python train.py --norm_eps=1e-05 --attn_scale=0.177 --bias="all" --parallel_block=false --init_std_o=0.0992 --weight_decay=0.0 --lr_head=0.00863 --warmup_steps=200 --final_lr_fraction=0.0 --batch_tokens=[16384, 32768, 65536] --max_seq_len=768
Each number is 128 + 32 x the weight over the matrix's rms, rounded and kept within 0 to 255. Layers, rows and columns count from 0. Numbers have three digits each.

# q: layer 2 attention query, 64x64, rms 0.0799, rows 0-63, columns 0-63
# k: layer 2 attention key, 64x64, rms 0.0793, rows 0-63, columns 0-63
# v: layer 2 attention value, 64x64, rms 0.0801, rows 0-35, columns 0-63
# o: layer 2 attention output (transposed), 64x64, rms 0.0992, rows 0-35, columns 0-63
q0:179123200145105130173184157177099133170161159166116150082212234193106119133148144135099189104120163124126109169150137138170097191070126102132209129185112215058123163117177117161098199217133108
k0:152105153178109122161135124175066126139168142133130219088144192143106134083158043141045105122126134026135146159137104117160060146059098079135165135174119255065135130131163145126127191150118117
q1:091156108110133136120184157091107138134118104135135124066084126186097121124159157162094034093116051136090161159040141159099061171156177100163168121073111061153103151175137188096109090169085128
k1:081194129106118149135216157134084108122101101149147108087079111119113089144155142195082043063134048163071145093072152142115092161134165076154120111131136100120159190203127143146144122167169184
q2:113096077145112161088098121178105120141132091105133111134115141117119176186082075131162122179139128143115100154156130164079129086140123076092090087133173115177124149162108118190090099084105144
k2:143125062131157145109148109160162132123138112134141078125153118132093066201099113119153131156138165117144154127118142131052102099151081089070140109166140104170093138113139114172164080077080154
q3:095148155190117169097136147082116127106136122109160148126168130121140140176137123155152145166107147117113049126179123135150138111163145187147062109161132141122105134045190124120059160093109151
k3:171162169166095135128114091103162084134110150135141169127156120122146075139106091142162149110156193145143125132177131118141112159174141094166112109119074137165075074092173176142135114084094166
q4:130136180166074133183117148148138084229148090192123148100115057095123149086144193101163107142175090144140109137105100170136161172145150188110114185117119145115140173093140134113146165104089119
k4:099109170116094138151146116164141112203072124127091160117101079087179156139174141067143118132138096153119137071167107172126132146124107179124052194124116182079116146152129159095147087111156136
q5:157179129170189136093120167150156117113156119076088164153161199160203129146158214136161107133172112114109188153138127090163141172113129113143095113100142144149131107101083089145118118143084096
k5:168177150152133168068144128135105116101122117103100132104114175135154122115137138178125156110121136120135231175138141083162183179165069133115114128096158112085171083135073064125150154097119079
q6:170088162078101165135097109102153193105168096199157085124125129052157154121155104094175124165170135088084093105074175166099142114118118159148171153135161113072131117180136159111138164083148160
k6:141105082061134111140109107107191187164104107177146115153109154074121136086116194074153113189172129113097082097118133197123112159094159163138158167113127161077159090129170123101168135112149167
q7:126109142144090157114165122136117118152163081093101106130097081113119103136142123113150129092161099101193117114159062164126102101170143152076108178141176132188143109105156110114123046173124066
k7:138091142133173142135157157120128141112108122105081090135082138112115137134149126150152148128166118151204130102135090144076095139221118138187108174137106099165154194137135156138128130135099090
q8:096114097115114155111166081101142135111098074170111110105065183118119126125144112078153082108131130160146002132133116144128074165129087074112154148144152071138171081133171142157087086113170178
k8:121121128151115172122136058082129143073149105149141127094067171126094117106123101101180079144153153087143083118098122171093033123137101108082116173107146093153180126160141127212151178136149137
q9:186117118136091106170066127112137117104148164154157110108091177070082164189103124119110191100149133082078117097139105121116152137094086082117164162103098125117149177059094129139109084061112152
k9:173094138175098122118103144129193172156144161198145115119129174088133154179099184062157182062085085091104075074181142076096160129109113111166176132185133171134149118111107106113148146092095151
q10:107158116040142127118127111110129133113140139135097110106146091171164111089148119170132140160134154120116111165121208147201144044096195201157146103154142111115168141168120163110135133134140156
k10:081112055091104110085149145122141132091144148118149133160164083125156072051127144129099149162186159134097143127080162148157115094115153181174109071125076124084109096154115140100163155179120180
q11:137195197118075138168157122119096134095147123117194166132089135096175134087168135158143195070130063143055148106166165123132140160136163164187155153107096128033123160122151162101144133091113174
k11:115158135141110122127138087097160096182107170208102163086110146108159132148163199171096142092116079137100163107112130164141133146065176184140111134122065168091119081128081192108138168127144077
q12:157153136139130044132117128148142184155113113127144136148103099138088074095098080102152114126126190144135125175153195062120139098076082118106193069142137151096111108148101091155122135136152138
k12:105127112093153073121091105087159167094159143081160079130188145168157102144153097098057125112134128090138111213160132129144189089052088134169160120178181129123086151144113122144115151126138129
q13:161104171156191118117114135147097202148107116127139125133085166112154178182111152159135161071152098071125179084169067092109132208103104139151132135129131153132151075164127090171182139120095124
k13:187123148169157099101104125141134154096148088126133139120115174091114199183115184090069134122154110088110180099131103075158166189135133105074138151089131134135162150093111119162132123124124066
q14:095147133174107185166156138160111085131129182099143161111088089150088143135109089174101143104057101111138112164117151083116097135175179101153137115155083143183089126051097193120096104195140111
k14:145146178162116174171197107111139115077183178115137136062109063168084100165099052187105123065101135157116132109119136095119144086142140075151131134205059100170101169113141182057105177154090063
q15:111132149157094191154148116086165105107144062134110109140080140112139113089084141138118087111132124130102121069086103102164076192161141146109138167096150099144176130169104135165149138164137138
k15:138126159086123187156126089118146124094154073146118120072072136129150135151185165127106066135096126104106117072100127150144127152164135149128140149151078054144169116175146144137116107156124139
q16:168149073077161087076116162178111144091109113064115090153102090175060192132134091158109111108142082082128104108088138152121104108122163104124124168118218085140133093160097076089134109221141134
k16:173099105031172140016169181167075156077094129109098105172100118109074157162136148135134116094205107102134121104101142145116101098071161087159141115127181119170176097182094111094149121192132099
q17:156158123135104080043113178057144131136169155142152128103138087151110168175081102139088170092132116129121152171159115079165151141109202162157093129132123081144097106130071164104108118160119106
k17:115173129141136072122097104125152129099078206088183155168120080130091139161142135163132141067105130097115160082138144067123176115136131145187173042098111100138115104106117101115178134153169113
q18:133144102136102065099089141123154152161200127091134116189121105109139156122139090114191143101104133188187220125127097166092123071135199154164145119103099117089169101085143142098128161103173106
k18:124164125083097016097112130116124141188109167139109101170140130090138156107128124115196117125124105183188165153133055138092157031152178199120108132117121132117186100073141133101113161130188146
q19:129000087127134171174108159154131110167196142133052117099136096134169134118138137135085220199122186179153126035151142152119156127143078144133110140173105136173162144137124141121133110154081130
k19:123061102126161146195117153157169107159161163112076128075140075061115125066086141096134166149093196136184097095079074162142144140181108140099154142173134178172137158161151104112145044135130138
q20:105106100085136129123118126121132088085067169189176126142065133140096159143109092107168083158163136109094075163124133103168138105162206173110122143142147114121086106152080150112121119118083104
k20:153137127135123163063135067138142140102071129126159171150139031144094161112108108157140134162180154095084114093150175156172110129147154139073158126158130104099142085176099143158132148117114138
q21:116197117131116153100152154201094065132081103112160114106162057146117138198095139112162069183107084114098137162181159129081109130120098073121085122094150153128048143132082074101117109074047065
k21:159195084127118196100168129205145073171042139155143121127128109164104109195130133153131107140150097141092141190146119121100146119128085096173116126141196128166010188156056114113126096035051101
q22:054147077118145113115084078101075100107131117062121131143147165143077099071131101152138137124129206082138085087093166103146096126141068109081115095136109145109124094158103101082100136123139103
k22:150105148106130102113165128112145118045136172129091148130122176132155134111152074122156122174110169139117098176102133135156153132113125104136135103167161104138155153122151113178081098129145204
q23:116077124146143111149129115165129167184168084136182072126154108093147132174132146153086134105163060171166209112117121128137123165169185184126174106108136057071146131148125118145176114123141134
k23:144115098114128077143078127146132166173153122116105033176072095099119125131147140110121087101108065159098212098106103138159130121133192151096149135088124127116118164178149093171153143114138119
q24:102096118162187147131043129118156158156167114166213113150105141105138166169121115086111154115120174129140058161110160080111159138144161167094150124143145070143119160110176129209188119130161111
k24:115106121148140104164084058108189141174184109120153074134084104085051114151115121104106162102162145133172145120210160077153147135104100140079179098168099081142091093178138115203105130150102148
q25:156095135073139124166125150138094108146123124116180163115190098111102137097126111121100163139150124103096142121063157133170120118115132154176163124161144174092144144141116117070128139200078098
k25:133127121061118070150173172134121119167085153142101142163084060116088124060170109112112139130149136085088118117102105109164144174081132123135193166160130184087086137123125146076152118176128140
q26:128033025103101095124088128152105083133113220132100174136139087128090176126077086113181126077071116121147114077124099109062124097159149120120144123186078166148118148119127111102131049138140112
k26:131073145158108117126106157175083104146130191119116122121165085090059181164133087140173225107138152151172065073145109175144147056143150106129149173133141140155165176096124137108112105145120163
q27:172117166125150136095074078096132123071153171149145138079124129144080185149108124137139105048114121080083107070153092101160103125115152082130114156098154077106125059114100103095069131106147119
k27:191121070160109109064123109112104116041109194115137180118091178152103222165113154139123128107118103096126088065176099130167118159125179108138114146084139107134159077120132089090116146108129151
q28:120085154091160146123095139114134123122148132134103151108089080105121167162106123120090078154089137084089169100093152093159151112112122114094131159158094132142121119136100094061108130202065075
k28:150113145124170110185141168154126124090123165100106145082140110152129146117089113128115162169120121111089121098117095074131197190136176145173175114141160110129135122169112139109150066155147141
q29:059146103150105164098103157161139088170141163139118155136118233111146098077133115161110113130115157128185155133151122164119122142139120157153066140126128118152162139117117102131115119135128069
k29:125207118133120125116168105128108069217190095110118138120126125095161124111162092097154138116085143137186134089137091114102142139130097086162134097113085119137146091123177088151074119113136122
q30:155150128140166108100117147093060118125105124109113162100080148123167164095163090129127103139110118087175146112133138110130162122150144104153107154091090083157188107140134095144083127209154079
k30:084187146109128118070112190146151056155150154099113149130109182133105170089143119120170132065134137109156108098088120107163118164123133132167118126153118073160198100135103101140133117172190118
q31:125100118126096113148126096076155170109162145113157057127108131112086099147143079143097117023155075182131129138140107180063083088135126128126134142078134119091113148078180168145098185083138057
k31:101136100156060093124147106106100172145135129179155099152129179130107159134087149124100132082134080174176142148166096146051059079150168101124155121128114133112133169099176183152131135114157114
v0:084123090104139131051125084143138112125161138143081123116152136132140152167045156172042086124107117140155141160136158209157106179107170187132139159117098140151096115119137136116186140106099147
o0:136134159109141154208113183138126113118157151095085155136095143110131136087132064059187142084061176084141101139088117069129200114107081074164179161161155150123138141105130100118124115170184131
v1:076159170063145140163166057077062053137104148133079117219129124088076192162163155047138067156140122128160069148150118115111145180162101093074109102157168125160090156143102133102164145166078111
o1:179110080128102048134098082101168181113164125153100165173155180127192127111113067158121125047088127104117180120125136134173146071128211134119166108136088152083159087127141124127125139107179184
v2:144154191178129123087155133114091070057187102124093045102148158080147127115132223129100191178127168183100113086105026087132160080067112153118077138182128118097109080173097166102133108088112103
o2:115068126150074087064154113136138195108094121138141100142093057119049107163111078142059101061154092056132087179091133164098043074107190069078138099172115113108101121110156164159135171211085113
v3:035128119090169123089108140135168146114132114069148101097203158116116087160127126141150154149067102131153150160070179187216104164123160161168065115161140157141115134116061201119216171137111112
o3:208098144182099153195108124131163120146184118159129160114077161081091133163118126094134198054142123077201098086189091154152099150105127077107184209156116109161140136129132088183123137127093118
v4:124106163124112223207114231066203165178200136170115090075106087144204132164095069085095059108195070096151170121112124111150113089098113104147161100120071173121111066075106144110141178098148122
o4:171161097121174134011160156209094072102130133056108139177188153147111144146148137172157162140166200188182146090180164134128157131133102091129070081131189093204173120160085042167128116160110119
v5:184081086062150006116170188146114076187075086144161115159196145126184150175128141080116182131138146138168164169119190174109076191071172129185169121134154084122138182184097153128091125126065123
o5:170152217243108228164114121053169175075178159121123169074133147163190121157097182164163120130068190172138136098132124141147103167204126095146129150094040119183155101104190149132093187118134155
v6:176156140065174040125172058162136059118185107147116075046170143132119040119107187192125142115151132103121151073153076149172085087103114203194206152161157165119103109133120107063073159089149145
o6:042115141159129197095070204126115155167130138113172108111073137065091127145103098072132086104114130058141111121103167088066120181163152114130084151095105091220115157102192119215150108162135094
v7:132164112114144123153109104145057136109117136139143126125155182095128126077127063169165130161095098177042193093111088182118173139095168059053156202123132054154199065101182103167053065138104112
o7:097094163116089115130087117109159174127132124110155039109191014098081065129099115128042154102196185126101093129109146125143160096082067181171108099117106164085080155133118184055124193092100110
v8:092157122104180157077066141060105060178101109139135184123180100103071103103139085131150129123130119146151156099176088095136142121086217113035101136089122121144136064145108144121099167081090085
o8:104035138124121135180095145147118180102176087120074060081133156148136099099137148122049128049109080142133145112072126137109163110096083126138151128119176128099179217198126079157138117129135130
v9:113101146122152114119099073099123073165164150125095145185070127078192175167082125180084144086110167172052084110152084114092069135076130181139155054133143109165126165154108122124077131087075084
o9:137139135072139156080101186126119207139095119107088153155165119135139124068112129119168027176097148127123139116063181184092076097077120040117104177048114191118129110151153121101131165156178141
v10:203098123116128132131118175105115081155062063153178141131108034110209139058075188174088129125133117124167175073180074167149140149155140075164136157131140190151151064134184177125147186160112091
o10:124183118171149128108072133093147129141208087125152052112149244140154118137120095107079084130099169155136109232131162064102157127087069090103110037144181084125101120146121083172093140094141085
v11:127138126114123118116081142145133174157146135157121105106085163206139147129028083141067063132194154120165126144174129134203111150145179072108138092082128132108098123148158075084149072085154159
o11:089166092110095140155167159134108019138106184101083149118107079069081112052169147145186147076089123213108098077072138122067174076176100129146128110143091132135159150089083132061138105121109118
v12:165178062188187081132130123129177122077153136119197097058204053115121139142103067118120087147113072102119094140144147079115151152188163144085041189089127177136148114136097097108144143100189107
o12:089095137111128089170177103094079108134151081113085121096108227090071042074141087145081174154123179123150060121117063128104069204137058144160168066184099122085170158168220161168127097169120102
v13:121082128155162119069040059133134162080167133092124104119038103143118126118109160091145122063131201182158118169096094082127139128121133110114058168175135108102137171086109114059179180121225099
o13:147198101124099195156192127177189067208087121184116198113113108129108092130139129183114108186112117071070127175111155174156084211146136085105153132172121195105065157234125148135169097133053127
v14:103107130199157062154204131130199180175197125108148160095065108137153140168079145237166202127177086171137168167122114149150105119074087156088093083151175062150138117137130108118096109103115050
o14:113069145113069168115124167124077096144102135179125146085146130094146133054156161063088116180126162112100025105130170156185098146060120101113076145141091204122119119087115123090073163181089130
v15:105118101159119161117076149167152117103109079109119090110128124090179112109126171157110104089198117142153100128106159065156141141124136124100126224061100120116151113130178163125127142110144134
o15:137158133137141103126155157155118161147131185159133145129189144188051135126103112179099190150103187146170131214170133097175154150163116143153162117170177204178106181136138130102163125143113101
v16:113141156108196150097079103144088103123129143106114102138110165147161150105030138205117182068111162128077155079084148103151079131106124137158124089142161162091179133150145196127084092165082149
o16:095130124146099158106095132131191172181099100188111108183141071079121099129104172065196097134124158142200111166138154157069125071139106129083121170099122151150077113133135064153161158071132101
v17:099121101167206144141131109140097057036182069173134045168147193106128169155171135136149064167139118210138118101114166185099114140111121055129192106134060175080057094109096168092077143072152151
o17:157105162106122040099063208070153158112106119041078169130152051111113107110092109155088181098076140051153129098126114102131197145141186174149113081142076085171115080116109076101149047236055095
v18:112142116066168132113136067140118118093085175093109137075126106141088113070157121114088135134143106186196212096149108162087120112104122114181126066168160164092205114092178183127097136069168127
o18:178085167145159173132075123161183114107123118151110119075097144077129147149109147123136168137143145074048113112084141077153203190149089161073135124139197098086143105161108083162171130077053121
v19:099087159141247099180158100115090141212107119145137149129088106147079131163058110224238078082156070147109141166131096095196133172126091170167098078135125116170175123061132136143174154132095165
o19:089101054117075179126073124146118070177166081140097129115220175089129071079173118038121068106123150054147085124151154168162093069045128144148120152137111169127106066150120026129087103119095166
v20:168137097096173109112092151072112191192178176111202133049177171102184107233114191182157107217138180114089107108207050137136135119110163043121132082160057128097101053139133092080150053131106117
o20:098144153125137201202178195175090070170202110146093075110121094126144149091159102173102117047129081237179153119095151163121106069165215158150103155161145103149165181173166175104125144199170088
v21:100090099138186081100151138125052110084178145141092157153098112152146083176094153108164120165099092161090164196206104207071142158105148078138121083113117153129180139055176163105050114108128097
o21:108091142085155163150083132065159149086124060157120119114111104078100152090106117078079075113134157065038065027071196064162153143069139130106160109139080089092094054198090108081140118162153096
v22:152069124104138092147110172083103108175120167128132170129099154153166080150117153112184121174170110153151162105145161110087140119085150141151173145185164104126166144122083136130146113166101198
o22:110156167170110203099150108133104118114107095137124151112173151155138129147128113163130094061118095119121153103137166118102125120132124102124083121105119139138097108132127123146108118079119137
v23:076222143216183130096070105134123183056099099145107132153115118154174125107123144161109092156067091110214088071094092170197098164172115142199149132101172111109134119142061145110075084191123141
o23:187064114150141118211092173144120180147139130155206163169193098087124126149090078104142231178149158145129113148162176157028147090116148105103188120163163172110054176057167151169161120079047154
v24:105159201069070118134142187178158172099150168106097098104159110147140071104049131111095071108106083146074047161203098126161145159147090143127069141046134147114187179126070156189193137073085117
o24:110101057108125116084100035068138077116165161139127144115081126099016174042126063149149151091184211120189068061101129131116060055130122115055190120152103106140207065151137137139100155132164154
v25:112099111133143120125029126125079141098125191125172105058114142130182152152146173093078083155184121162185177119108157153110122149065158145175130188144089074111159111078072118131247136150097203
o25:138146167168115189166174124190128026117139132066059183077178114175139058139121014172144166088102171109144135158099101119116145092145085069140106099173162119117078134105132124113092095083065129
v26:136153133103088120118119190080134169205063074115097167126126148175073026127143096068193128159100156109139117168137064109143171128148199085120152113149132160121158126079152109101056151131151126
o26:154157097126142184155159109152139165117126089153177070123106117120082160186125176172085126083190052175059172062147158155109115174138150159130176156111176105172134155205089163157203101094105146
v27:148172018107165129157139114094132119180085155039155146109107121087207108125168025053145109135086153175072108072117213037141081092128166137118174023126143133144146110177154163089165151119125125
o27:204086133159118099073125112175104148143107113139056101120154205087075202183098170134134112112076075136148119045167029145069085174168071071089081174092118199131170130105134103071122093073109069
v28:144185107085151037213131113120101090078202134068174121082067174203080088052150147156214134139165116176085153068137198162115117068127113073017166215138230134091114122106084068105155170169075101
o28:019112141172041101098092080071195095230114120179102131102131150102167119116152101136072151107117151130165102090181130144116169154162141199105052079147057158185117173103127198143112069077122118
v29:096116097191068098107154169172092128119126081170100173154098130105192044117213164070148125123127161157129112143174163124168119072063150207097186129075084017158129127119120106099170185084094073
o29:151066126153145135137142156162105141112139179116143149100139128199086236178127112124051093128126086058101128071126108108125127160130146054142146173145130176203133183111099155032094093186132130
v30:091023137088091103136114080087150102131147072098098110190099120113127057115071090193151037252116085091134108075110154102113168097175150079139127189141201113188088073126189130062152062089184129
o30:126255169173084124081142151117092115144115201158197207126128187128078137143165146152106144000125073096094144146147183055122138138051129102193153117102097149072122126075091140132143214148128077
v31:138125100124078093122096168148165072133099090174177087149156093141102193103106141156122098112083164114135120100133116054169116141147165134115095171233115185119111156095071109115073133079181151
o31:103196112102098114111181109080125166123118025084103108122080151124120030095154108114097065123149096092161126168064110167065058185151093114099139099083140030139154114117141102161159120154086123
q32:134156162117124101066139080126120100120141161069121142130121134100119101123138103135175134129100143105104121089096114166145121092145131126175114099128076158095138092102122123086138090129139162
k32:140160155156093126096158164126141138098113166054063169152141109129142092109150179136163173096084148155084113101114151099154125104161156126123101145138105176132168109101129125109119125145158229
q33:128096123107120042163132091149067084132175112063140146141124095119159131079151065084136179172156111145129174106092020147147078152173165139116158091124149127080157129106185100118131124125090210
k33:080088065081107113214107143110152117099149160091099161190101122173141048079095091110169176116154141137186134112065108133129141143123102105118167162104113129104139176110118105141130167122152208
q34:108096135115169103167145140097120124085097141149093176110144070178159072110121132128126086100076125117147161126159158132081107080099143100080130127095116116173108098140104129155148094139144204
k34:094102084138132124104117127105151135176169133144108117121146092189119128102130080172087100149088136106150131145130139154135119096157160180116135121155151098133161131170148176145100064124117178
q35:133174131106114138126149137138183142168074166200175042112074119069043124176116091132093144048109107133165060169197153081171124184166149122209143155177099094172081158152147142190113109138135073
k35:144183188127097105179123160115078106162123150164167088076115112036099143166111132113108185080186115189117146114182148119066085151118158140152158089135141076146131121114181112160140124171118038
q36:121149162116109127091128149121131108145085137118098081112102114087109128089113161089180100122055128110120137125110109148160113156194171153131095106067136148073112048182171086125140096096159085
k36:080141167126122119110088178109103114103101150104114133110102105033167137085140190125181113149127096122105159121082115141126090162160130115123112152068133105117159090109143108131152137135149195
q37:139106125033176071134144176194118114127086097116133119161130108134122107116116111138132179111182143171116174112109079078148119153086118126103190132087166134104115125105131133164152126131141129
k37:155127129050162075103129135138125162111137137114142118167140080174116117119101093138081148121147143103146168112118099122128149162144112106135187133107154094123110160149114143097146173124118141
q38:170143142154132128125133097145138121119132068130103102150180172121077085091141183137103154070161136206151128109110112120128121165137068130100153112073131083120167137159110063154191147086099057
k38:123145142176126089083134120098112112129105129131129146148121187102169158107135117153150103108182135105157114121079095137105156206168070061106102127105196140139188157167128098044112160073124135
q39:141147138157114170126151122099106104085165104121109183157136141185144134129161109146118107092194125105143078116087108164171117120117121140109114145143166072118173144126131112131137158126125182
k39:146154131155087163110178053134083136090144094122123153140116145200112098106133112134108105134194136147104042087150101169189116137123078147167096099162085102130181150141099158119115139144154126
q40:121143115104142088090070142056167107139126115147154129133155140098055145122155192120102111112055125180106092127148186092122130095069153146075179095125081156149092091151120086131159098159160151
k40:085131164163168083083063165077142143178168115092209116154157141084083124111139101103091131076135113120104095132109194115107163114145164153108158152129188103106108028140110120120111114123127153
q41:114128073099119157122148146143194147174108132104167118123204129118139096154122139117112095097130141177095115095152157138098117114083105124138133112133119112147079099073108163155128125130176161
k41:082145135126130107058145128111130144149111137158172100135155074130120116138157128095118114121148122178123118132144140123125161091099106117147128062133143133130074151127126167109118126097082113
q42:114156161066135145175181129127128111078198057122138157106131141171157079110134053153125179099166130118158160129158090094100147150124108192128145128170092103131105156108113146166131118120077090
k42:117131131176150162155185128096146091146154097107141118091147129171194047134143083163090173099136145118173159146144102070140140188147076140155132084176104071160085155140167142125101124171053098
q43:121119075098118069146153075100097128112150135086136115146120132151128113105161180164075131102102086146112135096138108132159100140138177124144104137102147151082090154137077159097116102093156123
k43:136158120142141100152133163089074110127128135103143149153081104146142160095137151139127163123134062128142180102149143098131108150130163139136138123049137143041133129148119177125146123097129097
q44:083122129103123095125141135083136126097148158107144077144080128159119065097107142099119084134117098117143147160128108104111086121114140122109127167101150082100088129168146084144075159132143103
k44:081150115096121164129120103118091142121140120119165090125128169166125163110105132092176113145129095140143178135091116142148104130104150150140122141108133047097178109138168114163122183153161099
q45:165139107135127175125152085193147079151193135174156126085176069172078179141148129132147121118181126179147150114085104116133124096093070109123158154152089071137145192116087152101115163122106141
k45:183133065127091159143173158172160125087077174145158134123146089147128135124091138156151189093165146126104037114130143145076128115127084097163119149127137100167087147159155147099111113106124127
q46:142097145117121089112118134118128104133145167055138119125129140110107118128165125113196187073158095092147084118142108168154131136177154141190136129152165123118147135083160094092106127135099185
k46:181160112134104092156128111098104137127169112064082147128119089107079130111122115116145165122134137179169159092165090121164135130143131142146131184131116164144142140094132048126097182145154163
q47:096097151124108123111139141167171169169118128141112132067100121115094114158138175122154140142109150089112110140074148122111125103111053128069142165123086141112180126118145169181151148161187148
k47:112062167099130122108152110115178168141084100093153095106142130099137147133197148102118139134107116103080077153119085099097093151149139136091154139163148161103112121097190190156124108139147184
q48:089161113105141148127131187118121116166148089098108090103085103107083161171146119107144113117118130129132116098115142100092123083073133077166172082127113124151121117149132106126140093169143134
k48:101131122090156141152141131129170154111123138098136099128150128119071114103177126132089080106112145151137112125114161087079139120123122084123159110120147087170145138141104101130152105202163140
q49:133126087114117169139119102144140112044137121148151169135117166157206122153086058171108164174136149117116143124150108095106115114089142138162184095165083095174129122113100166169132088106102115
k49:150141113143102135139125098127134100119143095135125118120117130175121012219067087146117188143120177098153122147196102087117134134065120115146160028184067085176083088143101147163122123144068083
q50:126081100155188155159108120110081121080174104090148084104127148104173090171105149162108161120120138199102126110144136083117126117192183115141148074141116127146066164129142127151095150097094135
k50:096116105137123151185126085083153107125176076131121115168092123117094120151088141158082154150140120128187178133164142079097165128118168088098130108151088080170079157140102089113119118096034028
q51:148147129129141130095158203125053141115109107136103177163181159121131163046152157134156099164099134165132126069092109144044143097085129104129078168095136165145200160048133121086156146133140142
k51:122078126131139112047138157189113154202101126129110174159136145166127141113141161110122062133071130123146143093136110172104127099124085103138054200063112225146200116084074167131114116143155140
q52:158158134129166156080154104153176083116153178111072147123106123167126176130176150131215130168172151088180175097089139165107119105142126110138153131132118120127169088174087092083119129129123130
k52:179161094109106158072119139147158159056071127111083155112154139148127179135117160159166136166123164126118104113087141148129123097141115106149094172146159115171174111154108115122125127161150190
q53:119174096071087086118093135106170099160167117110120106116101170119099157134132119125145141150096086112113117157155068144123103111141172136191121080141114140096100109138142094120103118105130068
k53:133165124136153103146070179131119131123168134108154147113144165091150116104121131102150165138144069152143173134157154105101096145095124109148115126111121081118106090080118094182125172166174124
q54:139129113133160166130101207143155151123119143150165138100158085128142166126107138078096143134115157145098104123037189116073159145102153072190118104095123126140103106155175118090163161132127125
k54:129147156094127170132151128173124087139125150188141142109153076106084130140129136087110073159138139103117081108092202129096174117119097117187132157144142119152101135073093147083122102129099134
q55:187160117103133134133150166144158117148144126113083100145162141109119101114123151135108188118169133089162187209140133163166130109186165174159145165106136052165154126113134110104117114111069139
k55:148144104095156080143162142137127134130112145105044113109128085099157090104147146141161133162175154134146145164137106168090138126134115132151079129136165112141153110151128088079133141088118088
q56:131130144111130113119076118107153086145134134142054082108078136081124162164144103062148136109126161136121089160117128115110161076109113127091144132130141119090149101153101131107095123101120075
k56:158118196134145101151048124127150163091115118154128164110165140058116175115118084111130151115114114112152088159105116086113173115140129117092160173159139083098135144101111117127137145110139104
q57:147082054181131099168124092096173136140107165135142110132132101136160107098145154131147135134124133143126176149105106118174154180141121083138156176109190135111147126135128094119120149066099203
k57:157127086138079129128085108109147123149135156149119106136127120131123155097116120089191138182137139106121167103095123160147147122110108116125139106086158146126114165162099091109113144054136142
q58:141161156122152102192152122100116168097133101114101142154159157169141089111132114175100120142120137107153188208152158123115170107132097103157113173149140198123095145184110129075121145134101053
k58:150156143146168146160151173183131095147160147140110157112190175193199171080113089137100115146093100060142202185121189111149154092098161142155117109127136132097120127154132080120102142138133083
q59:156156208134115124140172145117118140138104104100085144121164140092138097139158105107199146078105135129097109142071127143067125130143100127131130151088133142074139119118126128101147096098174169
k59:103166183177100126109136139109117139143097110100102178098133125135148100072135138127117121111115097113156118134065111111062165133165084124156125153097096154111165172100120124135121125073114182
q60:132113117112123100120170103080093103109113127148087130123124117135095122087198171139199151117122070111147121150155110111218138127166153167078145161141162153108117178127142108113113090107079232
k60:179154095174098091164107133134149154182167122069120132163092112101119095056112148138150146126131120094146190133129118145158114148166112165107174196102127164096128138175098074151129120116163132
q61:131110116119130083126120058083180168105083151135109177114110126120091139101188121131099105140128152073139080210127190173109118101176121116093147139141120161157132119156091120147115097117132181
k61:153111138148128108107103080093130135123155045129086146097127119169129149117108083087107132164176142121134146118132181140157081069103125158093165123180172161096124106186168151169107081099177189
q62:136103104127116130169148126178121142128069152162129107112144125113157105098096141157065143064100131106091091110102166150192122167164133124173133112147124182112129105164153151144141158125165120
k62:135137174107101135152163159124112091170172095139111163110126139093122130131147154147072147142171104085090121140130131148166111153124130105129165092125143155079147164142131164099127142138102135
q63:160129131124101081116110075158144151118065101154110128112137100200118115177062132152157173149134128173151150179125088116170082101097102111087184074129074153110096128167142136179182099127153116
k63:159134089134100128094119131159142152035126095114182130152146120139159089116040060170125151157156133066120117154151135156054084132124204121117132059130148107083087103110170091123131157141099153
v32:101106138140121092126132099132092109143060134135130112113154122147090131169152168119118111162119101101134076156109116135171136111164124134098136120162153072147141176092091154160078096117153142
o32:141128179116137108077131167144131146169100136133108114127132124111134144123139171135136125107095116159110153137133130138134134163173163160130081127112136145103130139145164098098139135156127078
v33:119151114155107118158135085119144147150084121131105112192113171139087106111062077167124107132122098110064135135148072119160140146174128149148132161172176169177130141124125134147109104119170210
o33:153127211166141164136123196105129127084152138116120102109128119138175125146154134141115144111127144119138110192099140136132185132186132108137101144142137092177141177111110130077092115139125097
v34:086084061123098152103113121159168145117119142075143136154141186121156109147168154162151160138105133128096146098088144123098109132149125120154147089145130124133113124111131169121135126149123134
o34:141144138160132127154101148125104117146154115190106105116100162125151126094118119124120129149101100120143139234125168127167127130153171134091110147124140124129121169138111116125092150132124088
v35:125152112126128116141132126141135123153128162141119167130128140139129108135126118097143099126132146113113146137120123130134102115135128144148180148133149114145177132114099126123177107112144133
o35:156121131120143154139125123125123146104157109097146076129115111111118114133107137126134135159132152180116150117139135103112113119108117110126136130136108116149107118126167128148123127153102104